config = dict(
    norm_place='pre',
    bias='qkv',
    warmup_steps=200,
    schedule='wsd',
)
Each number is 500 + 40 x the weight over its row's rms, rounded and kept within 0 to 999. Layers, rows and columns count from 0. Numbers have three digits each. The size before them is the row's rms in percent of the matrix's.

# layer 4 MLP down (transposed), 576x224, rms 0.168, rows 440-459, columns 0-111
095:513435473454485498452472496476438472507493498515496470492527545498406459438533528494445511553451495444511525493599482536459548458510503482486519525524446556509508503438497473444579460467513459561520509488628467498549451486471454456609534437466484424457510491496510547508407504420469499527414516504533472528604488477426547514444476534497
103:461487530496490476476518493537480511379475507464534483462597408482486492502487485553520451541512547518492558518472462515524467481466536557510469544518495500435550487562457416501553548510495577459477476548469526522431509531515553477523501509515475460413485441497458525567458542506458518527544524460569516465491491489464580504553471572528
101:523512514454458634496475532588499491459525514428565434484513525497505574477453530511515481603533518474487531478551481437487586572474543452506434555519534502515503518517440450502470535528483546541499473495462483589500557526514481548513471446509537531490519438508473531508579496551465457509482431484501549441504542517428501542470587553477
099:526520429505407501493501475513589553544490466544477451493488495498531456483422547535522521563564523482471520466445506503459491533485465518562428540491513462539527536560514492407470551490518566478488487507509497519459438489475455557419512592501491515527492483450535440481460544478494500494501448485505547432512469499475510492452455544479
103:486439512494548531574541493481574480524502449592485478532492485423472407542501560579489504541472526471495570456412501532544477418490540471560461500473516440471478460480527488484503546489473498508524449469514465518467556520544481503430501497512512466543506491488506543587509473492510496543421550532465468552543571501427569501522544418477
104:439449576494491452469439476476454561587506555417480628511548484501527491470459507512490513495533502490484577506474515529493458488414575489484456551455549581509508433478469493498546516453573520486515494451515544466470490594473453472500556509482515496514485487479477532487568458496502432520440494479535526440560454539454493500425515521547
096:526471522390507473517564481478414534552490446507505493527489518578527456504524468502496456502467433546537465461472549429560528504466566482444553470521488512575494539469492493492453495500492532548486531550569522536538551570450475480546540526539475479489531492560517522480498434516508526528536494508489515505481541493585469478583567492477
089:475454479523571479484501536495555500564492564478531482561512499413486524526478452443502513463476555476534500462465479518528528440448564533547528486540470561510490444524536485558517491465580490521514533491455498551519553496475517468545482531570492517486507541492549536508472479611518444608492517493498454525522546567577528527505549552501
093:481426602470510487475485553512491536499466441475464494475510505481491492536575434484592467461484514435509497573376467464483576504526518459478528505493543483504498542510462487464466529560495526521529508517501483512570501525485496533512493535485466511527473479600461482531500499482442525466566534484516538464501492534481483551496500475515
098:498527591463521583550524572476464519523517478532529414542517492505480529482420485426469535507501492495510488493516477562475462481493515514488446492547553476521486479492471479491503599453533417514545453490466393451504514501528520485513521482558474401472515494523453476524516588499573497532520532485461543535487468524499544456589410503454
092:497590524484526542472532538412431516551534485477400457495445511532410532453503506516492460461504474473511482503501514446539516496458553496506550413491464477536500502518508553517480430458487454519374470538402533427452527480496490593521460494511507498478448477521501495455465524503458497485532521508526490481479510480477477453526469463476
110:534508607516497481486492530483518554494514495522439458513478506464504530453500520548499584532520511479496506554419432510523447557479444519505534523479418495466528448530521583547441464431505501501503619485486502513421455471464445574453480465481502572448526533500514545509537483461437528413525476528499511553492514450500469557506488496488
099:535570562535549519492488557514489521420436526500536485456505522515458504480558521549515506533472442481508557567530438573480475473503533491568527506501442512500495572501553413528461482521571500548549501523551481503485535540491459532544547489571568531469460469536537465511523451496505455533505496544502481445481454544541488509545522477485
099:475518554448520461507454469502535528483567512490493516504495599480357450552506514508466487520534502454562511471474454472477514519477480388561579548482524499469497509528495481503469472472505531460545469485526525512514548504479450490420457523538486512439455546566455511406452585495481511499583532455499466520476450532583496478465496522507
094:513515507497475509481509451451524490497565471543467525489502557508540529417540514489447545476567469509545543501546548551443515520497474513455522495501551478458473531441516557519548453520537482570449504523570510521493534576613490489471459489467485561452441516463504527480404443506482559489528569496423526508568517463507391479529428537571
104:525612542555427587517480476485417371467468569416489526532498541524490496496447509511547477534495459511535506508491489452407492491484478448569487485539458537520464514507483489526509475582481515522577523535489618554496551532522523575478496476527497505472467446476452469508514487445521546538513454495529483489478513503550428483522536552483
111:467468537463537464534471523478498538513527508497476529476515477588497468513525521481531501523476465502443462503445516542525513506497468490502478549552548534531521557532508575465459490494513532527536466503549467551505564563534497504508435600497412520576520506526508487541454465515541498494535489498474461474541492524551463542546513522512
105:465468503464560415498459561478559500510493523515484528486508506465435540515461474495465559563533454489539545518469493589536471432508475460475425509589506438549460549494515451493477515585517469443442484439455519469519544439451483488491530522436563504509472481514564519472476507522608481561453502530475426454517445511408514485467571511463
102:515483560510524431504493490490464563565505454495514458475571507430531508509515503507472502507506530565604476575474569469348494562491489481540482454469489509507456579552513474530467412456497475498547390572558537452496585496501395519494496434544467569502389481501543414470514545506436539505528496484535520461437472488536545555498461454478
095:502481490569456492518552479535519507478531539524547456560534485527525449523429482464566496529524556493435494444432489529589470532538580458568428499468501489506479514539476456505436509521458509492420544511528474460531522453535460491542456446558526522510498489555486444473496550522536523459516493553508533568447418525505549491488453527558
# layer 4 MLP gate, 576x224, rms 0.22, rows 441-459, columns 0-111
100:465469544410481534484483486450497457468492499493483539571518464436526478459537521515482566475536558508382506562507467435506465470552507501477458586511483457508480431452535502522466517508513457468486471509481460502498513468575537489477466544533478489505538552466513481511467481522458505483525475440527514489435505454432467509522590511493
099:426501430551530498432511495496435548504475502496520538480505534412600493462445514558469479497493544432530564480467552482473533525455536485514443486488519529502595531508476467485432525483538490568461462530429494472496502531456436573463517391439505575490564499511491449488554498545440499534445488494497557545463487420495457475601498549471
103:492490472535524535477490484494517444540552537459511522579524501514551518523471482517529539433545439447484558530489476483429551437470497478499492522448545546459604531486442548461506493499565441516508437522523465449510552480569561440461498547517525569459507477518474525522604439445534517561546425531501502453507517415514526446545490530474
099:485489514511525404489522491529489540576469441520506507587483531464513496534518477502506552452526520507454527518448488528484500478540471522438454531507453509555493492507478541504477496540531473484494461456404514503522444493498539635411506533538435511458415553511485526499563498543466524531508524508565553430477568499567476484399500521523
105:472478473492509532517424523467492531516506525489635484512538496479547474569465564553468511479524544439563523504455483557476545535509512547443436508554450398534508531512473429508466474516553520463523516490567524516511405583531526469445561527388537487479577490510510438459400560447511501469516471545465504519468434519547441520547487558502
097:498453540493484463468483455503452431567476483521570474503520485506485528499523529444492443574513517496516493526457560469523455434550501447493517430494523527459448491513526511517474544533534507444543501402542463442514459539517484469613494468517491522515541500532520497495499445556588488508498520572513530496474483506538515461465517497496
088:467520454476545476475480451591464475497494454508466535476581470513496491501463533452459545521482441494481501495573552550509515533516512535520569454512542450543532472502498426503566530504481506403513487486509556507513469518528498493479516497509556486523451474581512471483463479528464536449516563534538515584466502521519489485472582454512
087:518425484545455477522503500439499462491512573542501547545522448489468520505523500529427465482542483524468467451550440558485484447552501465510482538566559525450504537467480513538459492498477499473509561585537588453536502472501493476521455496579488452458480505530518508492524509469581476531528419545435491489530521489496532466564491548437
096:458516497492525525493462424479451484449401512518350473521499478491575466489526500612526515510481518477514520549502528594521517505505555531474499513434469527551461539483451441584469511472530521525446508577525514495492476529617521503452523506473502588505521499468495531515484474526576485464481543540530598543475478442447536459468482487515
091:460532470427460475501472485452636472483551526506470469565493455524542537420461412504437466502440526578512518529541576534414528514537476515424462470511558466552551484552552583517511558569455485442537498488546439499445523450539444494523452522578481460498483459528452528526514481472510553491466496517485483510455507484496530484486562460496
100:523523505522544444527553518461547447576512450584505539415530550550498541432492493489435427578492500503538511526543494519440529419517508472468525526536453460570421479501527558493496442551550473503426507532478542496518451472518552537446483502519495469482524430513501479479519529470503446534480504410449481467482497445530450521526498491457
101:522492474527492459606495476532498509477494553510505506473537576503551546541467563439426437482525524486482423398560544481491484508486512497480579480491480555509472570531496548461525531504509523507429477510509547489491515499543541484376437517462534404476550493446513527505503483498485495518558390484621595532502464498528463511542479499543
102:502516488498467503494551448535539507432453475473507485499474513545480481430537516439506441467511490463551520503486503566496535521522558554438484494573540515442441532515481485553483525536475531437481516483476566475499482507538554554544466570566582460487483483568479458564453573543473575426487529505527547468472508399520447552568516575547
097:483598498496503493397531501497478517573466442528461500493499485593516522510516495482467522430548435465508502501488524469501479416519545467503465476504506539488506583420560545542548494492481553500479375502519472515452478539558470515560508548521435540462529434515530454497411495522525554530545517502550477496495520574574467534556516523512
119:496561510503472517503433469456429499425441471531506496539381452490505481506448502517525496503491515533518487434498482486550543500435500459551468520481464513556525515484491538518566518569565496509519443498492556488536465561583486452498523426482477490528550580493495604549471452450534558506489503530521476458506462492505494482554522526466
105:452502509448473557394582471522509498502530543577460540418488484567524535469483526465454496453482448510506536507559435482486548420460547428451532498488463537588523432485504515582518476508460508445465507463534517482513484479544455472519639468473460531488505543477573490481496468491483501466544467446500475535462550504410523516513537443544
102:518503484549480454538457537508462465451493505534525573514515511461430528461583489488502424518474529547464490475600496520513505491468522531501513525440508410517435493475517534526505494504597541486446550530469491552481488473533542542479498505505457469534519539569520456507471514488536523475538484461504570528431549443477497545496507467451
101:517489450487487483489485417467435471498536404569502532525530517462528467518523475591469482419454497501562388413458486512413496506575511476580447507460447433463461495413521482458468555424517495515547425501437495483459480507564509453413488486504465471498505518463497588573554563500414558511484457494529484567509464517485443478501514481519
101:482446540497474471540454478510523557466515532510450514505431548494449445435567452589425515495480472454515531452555518482473452534477549519483510497368498466506491524491509502521498434542509531476599516490473489487500540515552434511472522525478447415527506484404409477452447508469467577476507469531453508444497469507526518538601574480483
# layer 4 MLP up, 576x224, rms 0.224, rows 441-459, columns 0-111
097:512512507613502530471500477509449488527482475520462399463503483468456538531539564450479516510441518509574570523544519546409557555525490583420481445519493486514434536509515471477502436519492519467602559498501500536445503500499447438465486485414541567480525468508467576522491525492558509537478545552535496420577546532576498447468446500493
096:506499515550547531488505507580415554575489419507503530431484478503505502501493401530515478471513438465477637520502541442515581517484554524451539450558533464470502529540516512563548483482488526516496494459515546534466483531509563511505437560476541522475514473497445457492508503579467524490494460443508535495509460486551579541504531576486
101:525488473541530475481408530478531457498503554490503501483460578513571470515494453537552473525516518537444500548497479483452553515512451517479488504437541483462556519460409564490483507471435442530506460476542589501493515550479543516437558490502510520495494458459430482546489462503557565408559458516528528559514518472499515538510474496413
104:456429550486493474537544475537511457516500441434509489589541461456490530573529540538500502473394461478492562494441490539466461455465459473481548480477572563456555495552503526518499455481495488523479448476502515506486493450456423588458495468468467562493530533563541567558547510481487558534491502580503494538489523511498474459489401541531
103:482508531470526427468484438480477526507507475529413490486509532492468547418491498470475581497555495488568513503488512565467544540433532509515431499557541527513493460498487431461498522535508472546449426501461553485436506497485463456517492439496511479515476474519478529521474431466478519487451542527482473491459537447438558532507395547514
096:524531529529513507486500566547569418456469514511441429498522500581534548507523493523447622495524565502452516471525455589426506470478469562490570532504493470483548544442502478497540496506539507461477482533477512547438430449531473519462471546498484458473523487501525479479511486479452466495486457466499418508578524563476500548465481512560
095:457518459509542503491443549508523463570530476465479578522455537578541535430485535478523452466551533517522528467477483513470419495504483477544457514551556510515476496516503552485500473442460508546524593470477429542521423533527452508452571535439496452511509506578448448493491497434485582397496538546497518494459567494550542511492496508520
094:503497514559484559510490473450486578451506523440490510537479431528554484514499464459514533472496529531499561515533582481553484473549503507515538496568486516570517497529553524603455453474556477484577501398441427496524479503495532446558548590479531509496457428486498523529493409537451470499496519487465558516543496603496515502411480555504
102:455535553534534575502470529514448441521489521533595454495524416566526475526464519474538495430518492543502527481586496498520521521494482540405462453522539479453534467517442448473420506417497493543582554440448589514522495489469530451476517556544455409522479533502545464540479533536462530476545520459453533493506461496459506507511541444540
092:494522563534432522508500408543511562449477485531563544440470490465512454501557422504503511517515482497498484459544518558498530521535518495534563481422521530452497477505449535546437501553477526471550487454634528492539472468488557543382461459474451454480510524492537447535498506484553452530513525436486491507517544434524504510498497489500
104:503471443534548501526422517522432495497464466495543439505445415516475496528474472488496580514500461465461557526495530508540491541425473481529506542479493509436479554483526486524544483449450450521510506454513537456583417501499416512488558468432460546501456548485526435511604480498488593532522457560568450511479496557462541593499571480545
098:569544469541513520565508462509568495478413431434466518529418384513490525468477533517561473597498454493541534578510569421471503537484441535433534508532540533580537455435499593428490492530500480523533532511468456484483557525480469523429513473526520540446463550507480512562504569521528521547527455560511534449511449459545483484496448480461
104:451519567506492555545597568477483508523597492502438445524515509528541488518547521520460523466497490504451482535497506467546475492482488503551512524441503497549439498569496484523503572552526471526596458471582495488512505509463495423491555493443458562488504450478521513467505570415453464544497501498475542488498534561522489393463554432369
094:422442528479496475500526498558482451539443530475494450505492502482513502542536604506498461536538569457503533525527463540529507553516495512516517457540552489555503436515538463498437558490574481454552581487487416448536563550581434454477447447461584504428530497490557497523519468520475564473491465543465466516505438461466440453521520474481
116:507532537444536509496529480461576484506506529443499506499550523526456462559461500472446492438503472473505518509534516530515471503537563489457524467494531496498448526500490450525516537457507451556464539479413485501491497542484459482480511557539478424493506523475459536469565456407461497506556532492501495486523485486457493541505468461504
106:458476450512447481484544512512543525571502534504520509444531510513468437593489510450556515488494513539498502454526429517499545563495426431465445528477533498394497542496526437532457471506548578474542559493537477478521563496513510488543411503522566470429512518589470457503487493544490492495506512507453484507543506495488535498491428511472
101:493593483528463472481422488455531482537512481514406428464535483552486558521434505511542519495506484532429489496515384520435475493555516516495537536405470479536549441504483530472491497449468528438519445487502481555532494503532472546467547534535495467518485514538492465532511472487482458583513466524562594548533448507528460482618528526462
104:525460510447549474491512472522466493425514499563468536525557498415512550520434540528521524437476456487561432483484462488554501498520521527439519524465451460481443515565519552427467529500459476499514503527463560520471525548576475489477476434452432511540488491443527527502581532526435532517594554425423464475511501508444531532527467482439
103:513488504491450520541473464441577502487465522493472566503521515451451469487435449441498487469516460482444522581529477533510469560502504590493477528492522462524472436437526560504457552530517488538485445511472424459527508483511496498442474489505445489503448496482532530413502515509451456525537480500527475500465485445418483428520480452455